From a checkpoint of a small transformer trained on Wikipedia: width 128.
Each number is 128 + 24 x the weight over its row's rms, rounded and kept within 0 to 255. Layers, rows and columns count from 0. Numbers have three digits each. The size before them is the row's rms in percent of the matrix's.

# up: layer 2 MLP up, 320x128, rms 0.127, rows 43-59, columns 0-127
# down: layer 2 MLP down (transposed), 320x128, rms 0.0719, rows 43-58, columns 0-127
# gate: layer 2 MLP gate, 320x128, rms 0.125, rows 44-59, columns 0-127
up43 117:203134119151128138101126105149117156157103084134129135188103124125130110116132184153094115154111146127102161105140094108145167107136110132117109121085146119097098106117161115092107109181111117113127128110132102130137114123114118141136111112141143130093124148147129110107077160111084170112129109136137113142110102139144145148148150111164132121088112087116118136102126123148148132203091
down43 112:155160120120100088136156109127135163119103157122141151100145156124169117130119107155058152199136125107124157091133151109124104142144159112120119122129117139155097120151107106091154131106126097107160157092115108143136128138112138080124103122130126121138139147188136156137171120092080153134131156136163148114119127134087168162122103150121097097120110164133114126086142106135114123087122
gate44 098:083135176146169111126144136150108139120162142111135181088129174116137075142157148078142135139158121102135126118125105148121161107139144141105123115142156103160120096153079117112105143116104163156145075127135077084140129103100100145141129118140134121101103113126126108127121149147092143144105157124153134144149122126152100142126117084096086138101087107146149114081144139134111096162111
up44 101:163128112120113100111134117118169122136091151129125082118155093109130138123158136119141118141142122152163130155107161110113127117131141149132084113102105168120116146111100121147140097125177096140134101158128146152133085119081139131149129092124131099167170161130126131111147140122111131175085142142135147128144110144078175135166122125154132108124167083071160112155125181157157130170113
down44 102:143132145119152118114131176069166127118151107099115102105124111123137182128100143146132160141078165151136127153098142126140131169129127116152112125146127132113123126126130123146136098098190143111090126163110144154118159079073178121086131129115136106142179121134101123107135128176118115123113105120126146118090097105124131120146092123149081154122143103108091144170165107109108107139105
gate45 098:143106111159104121150092139092160093151170102140142116118135087129109161129168146140121130141058159126143106132142132120109079105121145126147138112165155128132052162116151158116121186107102133080135182115124127117125112094121123127120103087144129139114131124148109142074149151107148143126078126150109107124170115111105117124160129131123107176139138120140114102119155143116156132137141
up45 111:106161130147112069105154124118128129132176127111155156152176154130109110149088165143167108110102108188127106143136138133136141140109161154141101132108100116087154140144156130113160098107133146092174145132117146163110148124124153138130108146094119162117121110116118117190069135104148091167153124085156161122170116105105127101152139146139127103129134134092128123146114131129150109157130
down45 103:134155128128116180095117140167138121129119135104111170123136141118148151131119101105147168120149139148107154123120092154128176107114110161097130141104101164134149136075121133122108154135118129130106112155156065201146078128105165118123098116135113127170149119154145116130138124151109157119116119118136100153114145113105107090140124153109170071139140119099144168078097136113141106144099
gate46 100:110112140109148152154123099121159082146125136129094110124151139126122158117134117131108160127136166125115146217083131151118156149162134134099100115105169133129172141139146126132201100150143103128124134167136090092133118137165146130139144139158122133164106139129162126098108141115156105180086139181139145154141123111145140106091104101150088112139123147142128132129073126115135109123124
up46 104:133086125086141155129138181137141101105113122149118165107129087100124103095082118122152130150132118164159101091168102133150103153109126124161150074149090110124109158157104128109104118149118172134125136117146131143111095133090148113127107120112127135127164120126072145142169136125141118094107149130106109117102171163143120121133156118082101125119184128114110141102120174139155166102143
down46 126:120128110128132123138103166111101115123134118127086166118133120121139144127152154174115116144161139145097119155122146144100119114109170117114166072120117092148118138129095119108122136133111180195104085171135096112155114111114135110121119134098154149111193106128117114160105135109126142096174140147129141129156166137150125123185125123144091116117126105126104164086151188155122107117104
gate47 114:166120138117103132149099122130164080134141156153141087140174185142089085130119165128075089126104117160125157171100114119108162128148148114088119113145121142139133113122101147115173146093117113163104113118120146147149099093146114134124133153101111161095118104113146124127139130117121152115118182154165120122132130129134149110173113084134143096123133077135141115114081132135117170140097
up47 091:112138117134110112099121158125111141134130107150122175106126100105114120105127147148132185119156115099116111149120186098121076095112124145154133109114158125114116141125112103174108122156141152119173160157141129097136127149116143115134122122147167114117133162141144098125111096155137125172146127122108146176082089131099079149105142185142140168158164162113110138135184146140146097125154
down47 100:120150106155133174115156117123170109157131118160091118136127135111104113099150143114137124117149104147082141140156131125120142115143146110146139108147080172103114139146134096114123127131135073158201126134131130142146103153113114130140089106103111132129134115116142124162098089154140118142134155128108152162154125140130139152103175167104174129144199092153134129120190180128140126126097
gate48 102:171163109120157148171123139111144107121109170137116106111117146119173134156127131129126111150111129172128123127116118075096141168147172152108158156122163123130117130170139109129175124117130126122139171163125131134120149110120122099090136106123089155098105109174122145095123135124178122066140142113158120129112109102131125117115145165091130164096139085152145129169128153159145139173162
up48 096:156157152109097164146133095106067166156131092162135144116128133125149114122118113105118104116093130113108116148126146116138125128073112112160159090123121105138136089154132120123110129186142115112072102132155114170115129138104124123166160133147134133123175130083147118101145124116099137126148142119127082131122074097131123165122072134102145095133174104134166141102125153120106123091121
down48 106:146104110114111124160143113069154133086082120096090082147117161135093134133132173100131113104109155090106107139082134123149139100163136146129130122083114122137128128145120154153172127127134107162154120113118109117137115135167122122142125115173112105152180089114158136128116119119075116161127133086132152120152151160095131117144192116134114120137110178128113116097123109121092141129095
gate49 086:179153132106134119106122111106122145130119143117118087097135138089144107152162118129098140122138150133140173142146133166136118120131145131125137142080158147087142159089156144121112119105114121098159117105126167128121139144168092113140126099128124113147149150143107076102142159176150130179089216133131097105119182108155165159153132139155146116097145141109150145132147119141116105151126
up49 092:181142119117141108142117145153144142114076145127136075121158131133134126125128119126100124127186153130141121159075160142095114160117144126144089111132160080114123149126111154092148150090090156095181129097117135108109165157149144127105159125122123147148149122123149131099150134131124132121060132129124115121123159133109144131159163130148164122145161097084145155111185146129113083133117
down49 091:114110128129122129083092138085122142109152141142124114120131113086168129154098136124146113101149105174147142100173132098133123174152152144106129149157149102154136142127102106102131110141104140089155117159122149139107131109136114141137125095110130128138171110198088083129137117208122141156145147164149148101155100086151124138136108098145129101097128093131120103153173114144144137113142
gate50 107:111126126135124162124110130156134089129130082111099107180098147091121164166170147123134108125187149130105102091133073102158141115114096153128089126151160144099105111134138164122131144135142135115128172133144103137135102108161134110112129131159162155126095136120113162140117097121091137132099098163136115127135093151142132113084095141163122135119066129131163136163109083130142086113125
up50 108:125108165134134138113148148140132171158185106084125122124113150105088154149121122115147104145157135139081110112121161167109090107141112145088159118154150088111158097103106151124137185146128159099129159135120174140105086091162148143121124136162163112141095168151128105140126134102109129113145113119135112127124141092130112141128153167165168099113134130112162126130094086159161131110141
down50 095:124100131075124118128151167142152106133118135135110189167107088097129109125097102093143137126151170097152143152089116121123133172111130120167122138132134137116102106107147118134157125134069161107096130125119125063112136130139114148118091158133114147097126169123117182135148138146108116121074144123156182129154127170118115123118131135146112135144097147163100158143101158105119101157113
gate51 088:170145133162178114132178101146102145119099120132109107133128124117100096138142135107155108148152151100125126157134129095109144144154112108168158122144174123115142178121138128150154078113142130187109135101175090148131151150137151145167093116115145132108103127147110138075123096133085167138167102129092144114132092131141121098120137115145142081139150090119146119143147090134146104110102
up51 093:124138122117130136151108153117111098154170129110142116132101152143100148102121115131088099160128098155132094129115109134129094134128100128123144103130140101166114126109148190140100150078119099152120129124134118129098088134108071112163097144083120138130154123116131118142169094103135153115120198117131144127128133138138127108166117144138158116094158105167117086154178155165156093098086
down51 088:204115116155140135158144168121131137120123143116154118138078114129127126120102133123110120131122105067133095150087135134135160121129140135112143101145121106171088110115135149111152139091130133122111141121156153129091114063173142152165115151143140106105177149145076147113122100136110122136124117124138127117106117156136159113189114076156116095120154092149137086119126132113157122171135
gate52 101:138129128129120131127143124146144119144099141090101170140122101118121104156112025130141098163168091138164121141110143156154111151105118105096118156148098116183126159161102153156077156150112149125121149154097114107092119122114181099143146157119138126162107132104112103119135093105128117121159131150155135148108125133134095146132122152134100157098103134107125125152107116107122122078151
up52 110:130109123107116145134129136118171104113137093110126115141134156137131159137125109113132141154164116121168104132099108044168139168131086105108125133119132140076137109140150142170085125116140141123157129121104137138134112110147157143117140139115082125109157104135143123127071106120106083083107143135152111175122134130177172115108115102101132120117143111063166143162157138099126131092126
down52 097:117173137095122148116148109160163131119123158081146142145111150097132095147170137132137139130138131118136111110108141171124113165172162164168131124119073098135134104119176131126129109177149134134103103105135110082120136141108089128114123100125151139157126149098136123105136159143141172166130136141135113153178139092114118111116116141105136076156145122154138100089098135153063108155137
gate53 118:121144098117156151176133144122137099159064105129125131158090117136149122143125106128148165100137105163134149135139056143144146090111194097073119149166152113152119138124154108129150132116120137100119113158164097109145140109128110113111142114123133110111110112149175123096168158151149138100099199155148102120143159130099114136129140136148122101138131146147140133105154153130118130164145
up53 099:119154141075143144167152109123153128133109143164105121130097105108162156129104102129136141100107131131136164149139071136121151077118154129095148137148128116154095129140156109127143116122138141100102114159179113118140128088151115125106096116129122148098119105133186132085150143162139153111127170142160119110130143136071163123139135149128137083147162113135099143112149152108202131141167
down53 112:137185115130102110100157109172114158106143072131122119118160134114097124134121133118127089102059154113112132112116172125138102099119095084135133166117110127137150144140134092122107090125128092160153117145120125140119104136158152092149106156143126182062103174138093128136110099099132142094117120112110116104138141176090177111138128143120120139123130147125127139090097111114130120109121
gate54 101:137131174163101106117180118139133125050128151156155139122142137160108092133121163145150098119171129149122137136146080112126108124154145168161110121131126088125172141133120123128113144104137125109117150126111136124120156174118111156136119131115155120148122119063081124153110125117144122121094150128154141103137120113108164095129083161173139149150138113082093146122158177119118132143169
up54 092:117156120136092116093176129133120149070141149112153136158089142160133135148111096139127106093193130111131089143094082114136106158099143124135141161095139119153156187105118106119139159101117122138141140133131133106150139157097112133120125138083140136108133132127130119167180103098146128110127132152165101130164119117113163083152074165135120120124166125100097135113164141129125107147158
down54 100:152117109114077089139110124135106154133146137128136148178126088147136108121097110111147113148149115070129153068070123119144169133144081098096126107108142180145070162116153103124126088100097122132103106139114136128128087107115132182075140141147135153108135140131144103101137138121126118127130108116093125123130083098132100101161139138123124107151147106097120115115106133127115156120160
gate55 053:123132104100173158098130149142158092140131133085149110142143128144138087136134135149143137106153165124102120091125114103155112171127125113139118125150113152120126104193156158124098150124133116118146145130148150138065110133129128109093150160180142101112121170130127142116133156119142142109113181138143119117157115063137109156120180153140101095113148136136094115106092110125103182157152
up55 059:153157136113108119112117105085197127105152158143120112163176156128109147135106128158108132115129122119118129122157132136135089138151154105109136129157107129108151120096079101113123107146121136182165136093091102152131140119148148104131136128128157122148082120161142148114150146132135104119147130134114081139082122165074113073090151159114137144109134155143074163104140145095129163136143
down55 049:139103134135091096137096127111143121084110146161113095167115162130100110114132118126141153114130114097135154158111129129177094115121135151162121150137080055118128123052103096105142125100120124164167148137092128146140139145166163150140132105101140137130104131162149139148162129115135122161133152173163102158134141170107114126131116158147090115133150121122139110121114171118137125174105
gate56 090:080101146122115137150129100128101090156117108136139110116116134134101154121141112118138142125130110142114140086116156156132097131128167112112177140098146148127107157146159146106123096117173109163134082136178090110145158121140137167118122145139131145211126082089165134108163099159106126112133163092102124127154147154099142142125122124111089135129145191117132133131148135112126127073123
up56 114:144149104086138081171136163105182121080085146151115099160107098149150168112121114107109138139146132075114135125082123103169143142145096152138174145146102157143100162116129120114129136094148132074150110120116161103125162101123092096114146116111124164138132127120142101122113140156158158151105138110104157125108132163141149138120157157145149151087145156118126140161128145106157139137134
down56 102:083204164098156142122165109128110154130175118125161126112163108117119095149119158108111155123102124110133113143139137133119126115157143118114112111130136139116119137126153141106126110163116157172100129152112136105096140110137180128138107085119143142114076112115130140114130126084135138126123152130156119174104124125142111127133059168151088085111136085159096157127103158105087107114100
gate57 099:129134146152094130175111121127110143164149134130171133123149146103169135137139100107135116125160134140136119126122115131139120130125112125116131138146116144113114108115115137108156136109122126084124179068092103169121170163144114101126151103127192124120182143155127138128109112151151149143118180143137102113161128146154104086186134165156134135113159182166140142108160193139134119151142
up57 106:142126102129108116101123137133097172119141090149096109129140136130116101153155153127128168128130140131136120136111138184127129112124142159082161137127139196072136122112119082117133105115097123106162181085149114142130106130134128116119133105101197110154109109151119139117153125141164110137138118152151140155138130100113156121128129144169109160143137188102144154081157160163136100150098
down57 105:113169142088122126148107120142141119150116154091116123137102118104158136099132132147119122132148160133130132131088163097120159134173125134152125113147111105140106196111088120126097138140136145133148099109111138156161133175146128152148158113111151101135128121138113130106186140135132135080146185130102154086101136134164167127113089092106129114089131099139150092175129096161107148080116
gate58 101:136165191131143122123117108125117138123155186150149131103111124102096113145145133106116133134115159107062143132096160144091133136163133123131179173130114097154129149103148117124094139156163106170178100141137097120142111090156134118136128089144127110102113067149149100137147136135133149130109089147157138142115116130109095154125080135151121140149116117126129125132108181133142089115089
up58 091:101140133127121127152161104113119162142151161124126123117091074132064092142135135092111129135118122114111140174154153119100105154121149066160159121107092142138133119131108146132098146153143133126143140125117115151143111137132143107154169075107178140156104095144131124163186114149121148132103125147108151146105119136112100140128112126133121178149098150088142114153089168179163134140130
down58 090:131120117118151117152128141151179108112098099102122124130118132128145123105161130119146111112192131159160128099113136077108115166145145141117141151102173166125174118131138118077128157125087119090127181140092115116104144095143134149132127136108169122119123156129136163116149150085150099105148158118105151116115114118127133108088122134125151099143147099143075147149111079120157112108187
gate59 104:146102107125127074089078102102118150151148122135141132112143173173141110112147144110124151111108099094126185077159161124155138128129121106094146126131142110126122151146139140100118124083148127118130166141118082124116108140092122142112126166082090116152127133167119144127176136127081107114167118144147120135152122160080143152154138147126157130149135150129146089143160158100081139102122
up59 113:101114183125137159098125168136095129131129070140128141174142103173117163119126141127133135145141091124131141127099122185122126158129102115127096157140112110189134123113153140125185105136166149129142124137148080115156129107138147176147154135120101138110087101112118116110108131117122129158114137088135125122141134140197093142113127155165125130139089084117124120081160123119118147129160